From a checkpoint of a small transformer trained on Wikipedia.
Size: 8 layers, width 128, 2 heads of 64, 2.15M parameters.
Training: a variant of SOAP for these matrices, 138M tokens, 4206 steps.
Each number is 500 + 50 x the weight over its row's rms, rounded and kept within 0 to 999. Layers, rows and columns count from 0. Numbers have three digits each. The size before them is the row's rms in percent of the matrix's.

# o: layer 4 attention output (transposed), 128x128, rms 0.171, rows 124-127, columns 64-127
# v: layer 4 attention value, 128x128, rms 0.207, rows 125-127, columns 64-127
# up: layer 4 MLP up, 512x128, rms 0.224, rows 0-96, columns 64-127
# down: layer 4 MLP down (transposed), 512x128, rms 0.222, rows 0-95, columns 64-127
o124 101:427515480449538535528459535545408529507463487372525511550527509434482497525510505431492489501467460563439568515532488475561484521481436493580463421495528515493499433550537557506408577494509566
v125 089:550502393413528537459454518535427420565485472552541525530507605515442492533430434488584504483497559558530464499482478503465456460562517518508440515662530577552432549477502532512477544517495577
o125 094:445481502496461454474579555516359519589490489475418464532537419476557528418433545465420554535524418511500451537562572457615574462507524570499455468486519451485477479544469439483451407433395491
v126 103:546570461559471434454526486528521524437545533477578539498510457578440448552512538548494549552510450557472553460522571387548472438516434404517400542446516485505485526426432483627480493465572531
o126 102:528474460492420467535481468422502511440480482592450405588619596484574480404540466449530450443484516581472523534517480501520532490515614543514505495534582401446611541502573498454505519429514424
v127 101:450573422552449633536477467495502498511535499466487523520552487425527501472539541416458541567434471534470557573566541593480450501492461532431508597443603460540498464491531482532556503434463524
o127 102:481463490457487457470489522375578523459445488471487504541483519628513454497374474508513480482497536466537503480396496475519542462476503426466434448502479553496487555571528616423505502523531515
up0 092:558498541550513492591517482485455535518498484505416352467479537508482551449509562527511603519500521557483483472477544502545552474436549491496540432457443581484540578524543555501588451469467439
down0 091:473567513489520506436492467463537459486475396431491493585475413538478508571470443398430484513550603507519462415539447507460531541468507519439467386495478549539501429457523485414508440507523512
up1 100:401523533573554534609549531492433483564515478525483455505538487547504601484490567461595510473479443531538488450525461512509537469465445577494583503526567544538526553524493503500437419560383540
down1 110:494562448506533544409508534528457469460499495537451479556484600454484486448449470536469468544531464480493412539534539485526469510494488496469474422586499482524491474443546489597511603486504473
up2 097:446481561526423384435572509525419413549497502563512451517451454417583460536472560547448530546522554481518493539489537458569515474461527540457514480494599454487535446510626521421528420439558514
down2 098:485499472464564573528497525434534532478479461479420439446472470564456500448509485544429426533479633540598420540465565528461529485502426515503509451533514535562420489468505549554419545479577493
up3 097:411398448504483555502441451495519519491485373577532526464502504622409427529489467404505419440526437471473491525502432445460513523551489487541502512477560467545555587635554457570483514485484535
down3 076:576466461534622507432472443517592574529489549400462510521543494516555493542525409530529486541510499516535516481519643452490449480515470557480524523441463507511401473436481574456514519477457462
up4 105:529478543539539454515524509473505529583451435480467418581511488515488445559526520517545513523444392456516522571487525547397499515458463410468489502500589360554574554450454534567487447469489531
down4 096:522470519570415473489537456520547492484486557511544561548507543531487401513462489401539447510429453518524423517470470488508433538526557561506437529506604489423415433432519560468520450520494489
up5 088:532483513479525472619553417511502504492556512491494486436506513460543473536553515471454436522516571506430474499514522495466555442477523492517483436406616489556574480616520514470455473430508465
down5 089:569463551472491508421471531483515487545458580446502516410425422504578500617488478527528567376518435477571560501552458467517515412548565445477527483490427496521475559524511439507472621509550494
up6 106:550543555472560492486583584510577407555550504545448396577545432491564582516528528488554512540506483548497506566538461467474471553500494512463425453445544503460505475522555461542537516492512513
down6 106:444483630454548452481513457573541453474462584466545506481473500542407565489507487569534475518430484475516429510537483410494439532501532532454444547554545533532426473464484536596413382480545527
up7 092:502472496528541606536490499552500458514519439522436494608643524426457488453486536574472375427561453544472546458570523503491504540506487474397468483485577456433536404530538483490494471443577464
down7 084:500571519488493594479445520442540467525505562463444608461542475567450485539579463519405555377557530564515521418501499490497379482468427476565485533543522559548439476472499571460479522555466522
up8 098:474524542519524540525500511530522476462562465559460487440551421570506533467441502447539503555521445579540495522481470564577483499465526458542453454469526471540448496463482503507538565527434557
down8 093:539535478473463559569611540440395463455505505483467606514511536462557552503530505617546518448491494521511556461514401563582496529506499521517452504439576535533491485554459411504422532461469422
up9 100:507491546420464427539539425591567495447471484530583438509483548474459508491474493481538596534524548415480531413460485484494497461617476577557503568508485555472562462570433564462410516413417582
down9 092:445466433490509509529517573477481482421528453570462567446488408539561526515444495491529403510468478567466507463457458529552592539516469516443436539432503463422566472456575382452525551537451464
up10 111:442507525491491478620464512457481469462569390478453466516501500484496487530670515487516571569488434559554431534468498480549563519444513447410567501453562496533499581428595537452583506474457507
down10 095:516551458482457441519519483524482421483377568491503449499514513556418577499460590544531504550443570487604535472513503498489540466492465423504491519407589548534408508601522467494520496440478512
up11 103:494421526455477520498476396518546556538458549477464561573470489570427581466479510458515515546517483478558530470438519542639526476509526483510467483466518583555382513502522488415548509470444505
down11 103:505489454473481651607455403484515526614522480522493559520535443551511514475519511504412482564500528524605530623516514517541455514548520557402451477518502608541538465479496451452487481466493519
up12 099:578468439549464535460578546494480521497411446503568643502570416497479471523485434468480454570482417496453614464610538512445558513479513552544392504489529474548530413509441520535534495561473499
down12 086:509495501442476562500450496525447450519576517440560479545578500549412656477585514499510522616456436457572462545553499503531544613466503619480518545537536541476507560519511498459504504472520505
up13 097:481597479546550465485536501450443483483552509524496545483482470499530506454468487479528526547504460511592508544514517443500488480520450545490486474480491492577522471426550481530511487494467476
down13 098:397515469511556520459504515513451417448424486472444516548540476522596508587514461595535533464495534432467518526404444431527519467529550582590465439510449505545468521440449512571520442518445411
up14 111:473496505508453593526397437460521475490469579480576491493500439488450576436495467584553489460506502563456410478489414460415505406514568521515583578513527498579508574471458565535531431555541509
down14 106:509568541592498542495491476509462485539571480485573462475507430478556594546451565414507458525542493450558453463515366486448460395488632499597540544510417438426538596443515501494459543514454461
up15 107:514506468554543480561519427539648388507504520520422474450550565571521522480491568521609526506490515585511475429450459520511504555568567444469494419491423477545401512427589562546424536499442453
down15 094:521427482480518500528455528567484476482463499510480555464566471539471570525496470510501491544495468426548480477660586568612551483575503516506557399506543468532442482537534531565450440506540509
up16 090:502498469530494509373557467491540475477416420445525529562534593512504529490505436515509512517535534373458546508503477533473507575540537499425580442407520509583565555409529453506464462544520469
down16 092:478492524461563516438465478594548495584468549497550497576519507511543576443535480585388464505527521571554505576424471493491566506491428533529542494446385430506540549449478470522471434448485502
up17 085:463402493486459488504471456480589453493491549447457453570531550531538539475595456499551447524469515482426550488435568431482545540473601521624632460539476496584555431516495529588500514536468410
down17 080:493469523472479550474520487487487503513476526445478586406521455459418526560585519615433539452526427539514427499528495557505474462438426415450479506506604553494427501454542512502456460518478621
up18 088:519488498487522568527460607473501498486574480461509582512445451440407546470441563467522491480471460516471516452496435533447452519473473548504490550509606494399473548496536551513479477477576488
down18 101:407489477570460440441481520527478484439499442469521491499540447481409546493500533510557518542475417468548519491530478545629512437424434513481450501501474458493404462486651569460400485511490578
up19 091:458519487535505567585511536570458484574500446462505419514566500396459550473525590550507518570448517580382554499433459518480534522409595464519493489519559531585519476624448462493563381478539514
down19 098:493492530554455496448447354382496527580444515480534585582516556585514529543497491544530409422472529513492510442519527483500476412535561584502523435596506381456529515543518472529440536499546470
up20 091:440473507474498435324514515396556443493508469484504493531626438521531571529530477463412487483530476513469455398526488548516455513569463579424464534521470453467516610512532476476489415492504515
down20 098:445522530553522559569536602525476535494567484504470465482511516466552520363432450535413485484519521407495518491533453623496542481491569557481374463454547563478432454430475501584471485504535572
up21 100:602456482481523447548575509505498433473532452570570574452494616525543526447476527527536551543532507420477565472550513438449518476528542525536488550535577515567566444548394469484506457496583490
down21 092:494552570479538484388505503508501493500476569538513449570458490465471551501451479488398462478539522554505566458632629502556484439493519563499476527514432471609519540515472510537453465495495590
up22 099:553490530495480566488468508529430399537454465519430551535476549507456520539480471434518525472447451436605498489529415523531577480500570552503513468520567456511491492475555531477506454449541492
down22 103:449488390529610447539577510467497529517544527523511500442585446437447475426549530535545481520497564452480444524472556434412436492513492509499586512425407481477500512500463461546532527397485501
up23 097:406398596384465528540523553474549581441594539497444481498519565449446410481425536515611487516479442524491478515526483544553574473520489574494480547479496572454456398590469503474422513456479405
down23 093:568595462459517440530556601570549508568499577479493450518544533519514536504468548560471468464441501649550363457504522449505428563443560492416445442523453411509557523519516447536438442462526463
up24 094:489437432483534529470495567550390482491535432561607549492549462514449577527500518428557483425462485538504473476526445604473574516554606421523532476464518515592506416526567504546496512542494462
down24 096:603485448498381536564463524430528614545466577460550416431518588490440435516430533452472440492428454426429542523541586430440572535431495482524527470430486463441555521526455461498566507455597402
up25 107:489455476403464499537439452562482449460453529594535543448507530526415528534498438506496513576431519599530507569356587583484510463578605521447485529523488504502501483510441457565481511590539457
down25 114:519531596442563505490476499491561426458547474550496400514360499496393493459437496570488534540469476472539525539473444487557483520464440472446505598495515389514434486498432468462512521523512441
up26 104:512514565486550370613559495592514520550531463445484547507523482481437468462438508507522519507429552555514416516447470576538477530497487480481427524505508534551507414504492599482470550509457502
down26 110:592539552543471565538525456520400487477567487461540542491491410459491529508461472535465480427535549563485510554533525499626496456516517467479582413575500497458446382524515577515469484504498552
up27 095:532504486505610476538531483507514517527447457602530554362559500445513483513473514496585440535495522623541461456554502466475469427419586472510461465489403525500485519466518594486567444439511411
down27 091:457441554453419563427559520546509453560555620506490515563489461527449443521539575528455530471434442491530526539482506577561515566494457482530517522500584483571516542519476476505430419495496611
up28 109:393526575551449500471475465415468476483477537504523530501587500453596511419466436524476563468511496461544393555436421498579449416383453524496476528441538499534473506445565531427549500646580479
down28 105:502470528498433450558575570432494508454504606532428587558505486487426539473544391469436577423519602587399562440522533476546453486514583490565609557516463457517473529559558454493522575506480515
up29 099:459505561552454505560486427615494572535474434525478372475641370452489586439508460454576501445484484489541470536516446373613492558631542507443547497527525482499467485496473485513439472530477484
down29 116:515398519384453554452539473511519528466470497512607473542442417572500571577510531555490584523468541485557538477475500586380533589503438476546460609457551490461457489505475540435583496472598469
up30 086:473481571484444501516527557559512535517507527493548546531607514473521545426568489554473541389493590507415497539437451454542496427459594572594460493525461557517524478460378445580417566495430578
down30 091:475489511473471616493443579501556579465550379553343413497522519513545410554480549508482507627499571576489553540512534492455452584526484454448550543430521468487472467566562515566527480536431501
up31 086:490453398492575543450555512419472415503503432576533469552470525433567496513495460446470472459501531578458508558601527414528537453434619449444538581422543485477477493536543524485430506423516506
down31 086:559563545461541508442492535615530516581478564394537540480563566508468510496479445504506542512439540551444459597461471531473481389605485460503499432597471521579472536510579514500542612502541472
up32 096:536510506500422477529381476419507562486530573515443513518554563384505507532520468617580517426538466421488581490453472441528448519526510502434452496451523432544534411388468465609422510459589494
down32 088:502611492609525464446471564515506417506526552476572406546488389549546479456428425434542564549471445556585523524444519520529436480564540598559540554441445461508475523445500568507542543534553501
up33 084:468488463474496422587528463550529545501569440453443582579574559467519534536476408483467509547519527533475511504476506414550467558552549425508546497531488512460453468443484487490416550470472517
down33 086:509461470458471427511549610474575440514345511488518565533524451586479613529551493506527564433484422497522482489466476570562512532361488570517471432484532465543452529474505423561466479447497505
up34 095:440375582475515496461510441582590481493523519455573470561509445477483479477419456524470475496449511462503509496489426431500533488580474568557482416488522642482434472576465475423412535592569476
down34 094:517452435577482598491517545413472479460507384510456480473539454538537583456457560431414555525522389437472453625574483515484505465519468521407513442454480478494423589461475467580535570469503502
up35 133:593488510538520552491449476474503484444488516454501473547479447514524582417465572564608458529548392444563525463453413526446512449520486513530541404389570591454452540446522577450507569477598496
down35 133:495514509557507512491541558535436499365514476600481407458511444465528573485502507467503546485499413465547463545522452513558444445543411422556499599440539602513436573474527498495431549550566552
up36 100:517494502504600507453496542493504497534403483452360472546529494395553535488467419468537561421524452461461481470559481463510567494450410568535549512442510376418508529516560512471473505463584484
down36 097:547462476469522424515463529387490521545434470465558489537546567545526507471501493512519515481469526482477519482383449437502574430399478481513505560474453395500507502526528528462461476607540435
up37 101:504448604501529404523496491635428397484514513552448435424549576537552462559472480501456485495487473502541475558559507450537449468412497517433541514474495525449414446450525510509419496510439537
down37 095:494556461570439408575486515385579506509536439419584507471571445499432436574463499477542520406450473452484502517470474422599507542506417487478480554505436520580578566585556497539585572534547363
up38 101:427472521531473423518477534541404491459589515541422535535506477500518528478444511500500490545415464488479465464451425407486489513496511537593494448583503499565455510473499364503535509598578537
down38 099:538417490464456472551518504564366624481488526484537509496517529528558616488565645538569491499470534443544506446478539492489502504495458411436557528419581480492467469500536534452538508490456501
up39 106:465498482546586513485466470527472498468483531531474623445502432502521550385553532463511482422409534533583564465453537564538535525464506612522483516531492505529573484534606420540407456476472446
down39 117:492469451425488510478491542478490446456458367495498557512425456467469482510504601499538555513534485455522494463555426663516469462592576556440486470472450538448533460483511496434522531430488466
up40 108:515450466468448538512585408542441488506563548461477533545524447431603529383436525512519428525522476544537599489524448466552538508448537435474495427433528467501515531425614492473529501494565486
down40 107:485474460441505469458516513647619435524549428587512428472483496540534540520486546426533584577494537578455521427455540548533529514526473516493457537532432415455526568459427514574400488491567430
up41 085:506505440427443616527531501514515489415402413433628488507520471534530559519531523485526487448429496526451425542519513444459533525549494503470483499476436614534556530532508442570402511553528411
down41 080:483521467531442438566562489541530554498436485482450429579549589586450501480440527438560504566528511447542420567485449473513515524541477586537530536576487511454405513505364455541517473529528408
up42 100:460435469498452453506426428522466424552529519469455525490465559516489576532490516546463475587516500495575598501560465463553521445452561494518602482439459502420591490511536475586436542422484523
down42 093:437537399473562482410523511499408551537538496483473457472563477492512654425520646464428519489491517409444561479459432542526524448481478553459502491543494425549536649507491498501528487548494446
up43 089:499392539530529463471452456549523505428488499484465419513495471541444490452448416561521554557467509460487520491561435416518530525536386438527549538466516435364469483394564472501560569533495530
down43 088:489502438497492428463498506454476545519539539544509479439505478508562510643597504465469562520540458484567506566528574479518477399501532460471452509529413484546472488415549579472445484496601495
up44 119:510504473448396541540532457501471457471586469508578449491554453480577485554430381412484486531520517534568537544455366520531501529489485486471448488536438527509561453489509498489553503598437501
down44 113:454572451496483442544523540443441520506533578475472516546487427491554614465509530479442461502513541510463499422495470518502586421474465544441510434528449417586505489489468421483450550454438523
up45 102:396437568445538475435455462545529383465495509498440542552468495474436484410435519604533551440592519522528463520512453541462458457580567542549515498434506506542460444441477641502496497451574512
down45 090:545539459584452498535585506467484535584451411481570419379488512550376444537539521482471533507625410540478561533527465452477557480526586437516458477517572471473561559537535457452485480454430544
up46 103:519441545480437541525502499524536439584517497568499555497501504514612567547490419407574458513438467515549531426525473498555458495550572558485583570537563479449527473531465499487410433480578559
down46 110:562518397543492478563521436411563470577456565464436491460514495527560501495481503436573474533473409582537495570506493489529471507576566455551540583551494505527461518549489526496533537475610508
up47 093:492457516543428562598532468528530549459573395530501568537546418534556452386526593496552508496401516549476491453516570527574507513584559478511468428510512409459517497531594542543505560417500525
down47 088:611563499428533489490575523504517561579535575496504479471497551530440393439442573484555458431442489402454488525452465528456483546515464399543469526502472530554516473442521591537485526549524488
up48 087:484509564454545458576459492507501501438540500497541455519524579458586461469519468456477467473520479445491504454459506461554464475513544555569566451524508559444552474533459550547435484492477468
down48 082:454483496520538563411488491548524466602458450571509492432492529520516417615484553563463539469442476535515467595557495509524645521425480466508494532597467465496475416494474517442472492539416504
up49 099:476507410512508468454605486546567562445514586463507567499545529511553565452454489496475454516449468373545495541454440412563474490567538557437572522501482564481497492505541525525485523491518438
down49 092:503576489577460467573515519403535513555501466486468562437429484491514466457465461425523459485478586529542410469603531490413538585512433454457437603459489465563496520426512428428458471468572324
up50 092:388446526499494469513458483565469446392526548467440408386467515568463476548537490484582582580451530539542459443540598487458405572529471504468472525442458438539584392522513505586414543456512498
down50 089:523471508593477561514495528551506463428509526440515571466557502436470554494503421547480458491489519481533610579494452520610583569527387474569541477526514532523447369461469429549549529545578506
up51 108:509445549450503517380568603521473545520481482493545502500431423463472460613521454473392513478426547444529470460419489515541461510502450452558472478534479453401457538432517461483516498629386452
down51 101:513517494519506431511458571552455476530502524503442512508578470563435610455529490455528472508530430587501448566538463490463453491480586491393551509472572426538585543424541550522456535485557524
up52 105:501496481514536504424528534524573539501553447609437476496500531584486442473476532582522537566567508478475441559507550546546460592561474471504477510422548503545495493422473475505495362488496469
down52 098:524548464600436437515434517574516421560510578591503484602458463406533507504591557442533529544481566518501565497508425459520510567520519474470517573558487466524518535438575474534455576476445498
up53 100:544402483427527460556536493465530523511500526509530496478548556439587545425487501510480484511512549551596504461400489488543528490532470531496488496521496537438408445504463485540578449483423472
down53 095:532425502508437495429509492481547543462478530470428485474513516501507618433554491428541580537530439486438484560541438526568426479501600479535492472496421518468548569419495502476534551564589430
up54 125:479470542525417481558552521477453464540543515411442477518583513486525496419451431506449467580546468487494574463420476478532560513427387507507395458524521368513611488572535509498410436537498554
down54 109:529548573489395549442498499589494458521527454452596475485470459536562579474517434432568480504420513562528516487514418492531452492476541586505433489475547423469447585474538430469588477389546537
up55 097:497491433546458512508543526539473507594505447459507480592531412426544523592532482467425392489511553406531441526541530490580519462524467449529470522440559474580558449461521618435475516556474627
down55 107:580396496428499519509495468528468439441439490499503569480472532449613432477463489551593537529528472527500548514479477490469571471617401551519499569474474420508531537515572484569372486471512459
up56 088:414494573433450499531448453512500498500519486522461457414626568545530469515532544509537634581477450519506484421500561498471450498564478553486491515494521480511448488528454528519566454416522480
down56 075:527565456510437467413396521556475491572429464471526475431466386607457555574451542453474485483432419451556512471509526471547505421545504509538507470419482554567479464464492455397497489496518535
up57 099:463533590412513552455477513585524491440562507462516492435442546494521494398523456485507400569530507484499538492560469455523483539501498567492590452384446500503512473402470478421514521482481538
down57 086:420494415475559573568428466525402469499469544546434538559574520526508453524462498466495521457513515518428485597487526463453545471501556481410496564547575503542476565577477555484508449480472514
up58 099:517500516490533487450508430586485591507593579515527509541480537573584543502441450445498571473492453546580556499563515524558493529461446535501478438447486549365464575488503508440485623459448438
down58 094:495456494439376462447510455623555602466545508539457475555525458479393494513417484459513536472423540554424448468487470473555508534536479508515484485543516385513506490540464580544536532551474470
up59 104:511449438491519441525583453519573454525578483482609531450540559420558633489521473570521535562488498464576529466488474541460489521338376494496591469415464525472504609519538477551580522587449564
down59 112:485507410518576500555498468492540567443479484440475519451472466595491439497495479515522486486528608488535522521492519527474404555401430537371457553525496516471436535547522537523591525462489497
up60 103:582500494497368503565468490461455543486564528503499486429613594409527464511525493410473595485509507415516515527528362449490458462505543523420568437504471502457488520463523509481556451588401475
down60 113:466399548418574520552512476601538538521533499429546495480477568541458528567432496585564576484490498568544481493495541419315548449447535542512591422516468539483549545533518504522488445535492534
up61 106:486550566467490517438504421458551536460418484307443472503517470533560567535536562505504374515415587480515545476435500513477499515450475435525440465479520530535578461481513485520519372468527544
down61 105:567437541463444511496505425557531502459553506415483595439562464596468496472481457540474413469547575529498543563494519459485519489437537551491452507481571504503437571470447491551590468472501487
up62 106:421490500443515568475503450535573502542468561452444489473405655389532531493443520467474486571435527546483598399487524496497463468478498458561523419425465512421485566467555499469513498485386432
down62 097:405476467445455465449564452503479547494562422466548484474492590448443502425492589469515569517551433528472486504499471444524454474485516434497447466462560512466421589533496558582551448540489467
up63 102:505535495478518541447412477598565495475439559557402535551560498427494622459557523495477511516478503520497490420457451457464509463552612539520480501522522551532462485608617454475495456422481489
down63 102:519554561522419474522357401446466460494428481500453512447491572500537458483533415501548372448504537503492496545467571478587482435473560508414575568493445487507432572481566500470441483495517527
up64 097:411526443677535508490569467484377569392475469484541461456512585484512554501534528527544550536550489466545445548523447446454484480475449530511506418469522493576516501527539517501488498472552526
down64 100:571468492595541476433493566527572452569434561600492502466490504536439474475375482477530538477464517453533452490557565399495376460520506429462544527500467473495501477459487504527553519527540519
up65 094:459479495451520477567480494507487434573579496455456561511443522466525513517532514539462468542526481510534506490521472482456515468542429591505491611477530460498473507480454539647526527507360380
down65 092:417483497451495574396494512539497450501480465468424490470464539545456436482490526499489370546480623543521469546483496443474475466457438480544488460552578470503558502480487424399429511480565492
up66 103:489472480478545545556568527495442496471550510508609523539526501474473488588501554406483538618519521431591499590584512553492507467494474527511503477486544472602448543448514551549449538479426374
down66 107:547548396447529500514536498464537473470511512510499486567537437463543549488521447439469562486585468580442436455548515453450472488560602466591469413426601539494496591506508527477574510467515521
up67 107:539490442512427547468573481449545491475450481479467378541558474449524601466612551383563476539507527541596565428417578542522589502430532508500495507507478548520516429528481492470457504499535514
down67 109:504532447475487438547542549539411589457393523459544420497483503456511579558490510502501580521519428451497494551501458487526531410484496524509447431482475556439531434510489456501524563462452389
up68 108:479504511641492395507470562479516517528505569534528486385470557490484401523558476502600479491481443504554501386479563472490522464414481569611512504491527615512535440529546481504481396481585437
down68 094:515591483525489500484551379440532543478569553494496522491460580492464474576461622442416520562562474514558548493479557459481472469555593535543456508511532551578475496527518620539542496523477538
up69 095:530485402507610490412568472503458464516579450450444572587495434440393512413470455535572523568503545468557581438470516518498490444458543556515546531392458536630559493537505475476497492558461462
down69 109:576606524533612599561555498476555471503494544473395524533510488512534497438475496453535574569456546594584532563469409525551538560552448596512471604418568516555472443497445396459500453525532478
up70 107:520441498441536569470582521497404470505533493491487495472477492503520432512465462493491522518461536468424507507466536449564548477490573427519520468347524492629465423544598566485457566504517414
down70 107:546510460452592520450430466508476415534549482476540495432483536476484439543482414516456468483534545412506455523466457531477509385461521433574387475544520473499516498482505529439406571458552461
up71 105:453512431558462590568466515467561490450492411506540556537512557567471579489458586505523530555468540537504530493497538535456476389616429398449529607518420520535399507535492458539569456525415475
down71 105:464479553410484480519432531494417493356504481437536495441504503453520477484499526427559460532572457468526454532447497548486440454527441489544453510415434497542474580477439572503475513441461545
up72 097:543470510522600504532494454530458441463626455470439541554528595479584579518453522392440534513468486470476410430604527548376456521592559542549463515510494511560410479439451539471570538461523497
down72 089:568500517437464459466505469441552587591480541541522475411586478507450459504592485508493484509540483515523518571490543483557493548380514546491505463404556451422575451611535524475425479532496528
up73 090:502573539538488486504510389469409425529494444577490464501509475370465615536409452479522496554530559498552605397513507483475460474472492544503513433558435509462550527538516641514523559492371431
down73 106:452525561525500524497517550535453538454489385421503541417553463479541570525454508445496430564550414488481529542457494501500557536484523494519468413503518523513520545545560475456555519601419536
up74 090:512556507444662573516555495470492550532466396507461517538554464440477524523474541514481549456454503545571494541477356510466478430508499571526555459428504421497477547572510541507473507486474450
down74 099:547476472497542474451441557455403474482534481517465441467596405450491474516507491508505507588515500441476486482535536464504474574462515447544471389525503521481507393493558562536486532503491467
up75 090:441561458557544528545463413463528560478572495472466513487537536503570484515449581465503536511543461469471484491453456491541549535450629460484553519445505489482404395554483448502570594506440531
down75 092:499506554461515448511504471571536436449459510515521472550555432524513585450485429479438451585507501525513560433556449517513445437395433565502452475540469582477528588441563483559451525506555456
up76 097:507421475522515504459473502514531490410545431448429528477470525511437609513483507469461553563580497442611526459413571541509522458483497553501491501470488549516483494504481557461536555466472584
down76 111:505436490611460504507557426575440450578467456409450570511472499564480557531422520522488490513560473607506434561552623497539463427452524522505552507517495459436487416538519466522533451453472466
up77 102:574413495488490511516499413616537502458479513501531405505512540494495443467526463442591486491459440353506533543492492553499493522577509530419611405497507443539496465455500517406500545501463396
down77 107:554604431453449560546513504445536621548503463503543516484515576496493576481538587478509514515520478479502450580452554476526539464478544480520449607588527482496370480403495456582554510472543528
up78 109:526485482495469495422521468556478526467445501476479513531444429494585471577450470413520537525549517438515537562441488504447552501579461376637485423366574539491531455531506466535482402487519542
down78 107:497456452572580474569575570513363442479553570535484480519538467437488648455513540532500462440451561376531522528561441463637478546531563527505628518569484525540540484529541515422468455427534572
up79 090:580586577467468514470449539515492509506565474472586512444478491496431552432527514495478516441550514563560570524459574521514492490499535490486478506503393524540591427464431404576511430492461464
down79 091:430517514537543462482484573576448460532468413532482520408610543511495465512427423399471502484565575496554500489566543564462468465531533458521540598480474415492646529525571548523536475431549456
up80 100:560493465556483537509535470449515517561468519398431476509457482539533506523515456516511561555516574573459467547452566538447567407486531488515553474616503494645496557485461489505474419388512440
down80 098:463416475494408498473449487564597480438516402565548510449543447482575513535461508507471530523533382613475526425485395455455592513459512416501516516533462461519504482475407545500564492499590528
up81 110:588451408506500557551491527456521437403475465466547505517446466414479444348461483485570443422483444466473541506490441434521502561584550441546488497485518517443586540585566447493511514487441493
down81 083:530506415468524536446551543530540452521451409479566499535593361534550483485527472481420420520534522503573531496427593520465597513461451444451429491481499511507564575578459437487437423492432476
up82 092:600496485570631596549555522551435494441425567548486532460519481539505548580488490428568473477477430519513525490506527473504540463648536383487553571540496443483465421477511472547603595547490480
down82 104:493501521551434570531529446529604539576515410407584448606497567563548402467510382536547527525444592510571522531527490550567428478504542477528462520504489551508534522481484582404469495485519475
up83 095:480501582539496453503465435453513520421475509518438547444534505555553574462455598508544505620529474535529486467468488471512482457475439448393467490441557584446515562469586465489477469454588591
down83 099:460573410492516474551507583626557388564512463483519519561444489485441577430508498489484517545545517437488557504481497469490591589527543508580460503525470402484471532525533439581520542485507523
up84 098:509531480610469506470512473559488486454509496553461504466578513461510480484549454451439552510464514331473462464383514579569473464558464565630446491426490529520469467492512556503488533464424557
down84 103:548479489498533566504593466533516568475438534496493554563409567623569477604496474527462507493565561526389487600597492538541454532495503384463528562449484572556543431480504415495443509487508463
up85 098:397411617447492505589498610539496425443474571477512498497578548481475449544552624497493410412496448571539550501459549464490517531469550437481461470527448466447524530520506503455453486476491503
down85 095:522491448615558479438566536497463568510439439466512549494528507569396562530536422504475560469535491452509506383439491508503584490490549509547459494449581497469496434518593456567486390442447466
up86 097:382481475533417494557507393444477456448536447506524445505558469464535481492450612512527486506620509401556493478565451440527385521515581563520594373529466533553500451493491549528405505511485503
down86 106:520545429558369420577498503482601381521424517444521538564562554478502584531509453487466568574549410531540453564629461544481499542419513449496455466473464393496518416480484527512573503560490489
up87 103:529487609542464487531437508583450489454497543444483471439496494521397526512486470495500510509606502428527557508473551504498542501515546536516451486416476451501505477482425415354483442435441573
down87 108:519470516579437506576547442448490491516508434513464468490487544424509470471636497459460549570398411429461531483510550424420463502521467461496528537601504522476528508556522544502538537647453467
up88 102:522490517501512499483563482519441493486500567531632470538527488512494501498491400462560478475654476510451552456494494480557509524471566499470463515417495419576378504505600511440584458555615444
down88 099:444498420476512430550420517502533478551481469522492514508572444482485355499472530447507567542448514598496458441437578465497479467509498434438562543480541485530552503610439515580470399502444543
up89 102:441478497498419535537526433493575482519556502498426407475519599469569579437536472610544533455509454526532604454502485492405503431542445472578527463522453499537513494469498589533570542511457537
down89 110:512476566519553534465484402600400554485554519449500463523477488440519488584504447506511458430403556507525493583456545434494536548464444509537483469478511527499443528522479557468566527571465521
up90 098:487518532492460515554433474572518525511539457499605484564485434521545437515465571502522511609469577564473515466522490577607534400485550530507409493477510511475499564457522519519546457487452543
down90 107:580473438664518418454494541481467459493531493554508481491536550545458563500420494563512588334502573456437543460512575429487476513517448363559573417489516455482483554467509401543511460559505508
up91 105:505502500547541519410498516442467548446525494510588531454453579454382596490522488599471485528496468552525538473409374447471491561600532540524517449470436518560509570381497526578470541604520500
down91 107:540459477541514414460524532510443532434458502440516477444487479582511567399506574616534511449525476501492533515473408481503504467536459646457455543523566553597584569500493491530419496506493442
up92 087:492489531421502481509473432583534519518576474526531524501521530413469442484459487508568620568566523515516529501525533423524464443452533507497532493517442436512473435503474525529524514594496493
down92 086:527523489562449524486378566522470393501436573493499527554494514550539477540435599491463510515497448464643464519531521523463518527566511371513416488478486503540473544522585509474583537468556524
up93 097:518501496524486501356585540472489461431466432555486495447480477610506449482484521481526409473586432388504526473477458445477419544544509503634522555502510491502525515493539468455514447538565473
down93 085:516517560462420416492455405460513546567481515538527592514529470524501578538489480516473643464450466499424497489396502546601476504502498442372347552500483568513487482521531515519513523453514493
up94 105:480431444527403537512603476539488496544463477489569488440430445462513578527413580445629547466456515519507510550452557532464497516536432460502502444551524510518460508521538436492449529533425604
down94 109:489467579423427466568586446463533567559463475499591512482461449518496526511485457548605522522515446509552468572493565515467497533484462446516448511536475542482481473458455500564517538599474439
up95 112:498540562450448436555590567565587531489491438355576477441572484440490550400483495462360445550512529448500553498483469522514455523487602470541553528548461498537488611495519559468511492466525528
down95 116:583529575463537501531475511537554525509546507459517532473498423625482475529506604524558444482424453473478508478554439445481591508421526571536531488506560520504549459510487552478578397407495467
up96 095:505526521476483472483514455499493541486468541443470460531451557485483532529569548516419551611464433529461488545495453457516414503492531572462593456401488483536487421434514537508443505367479505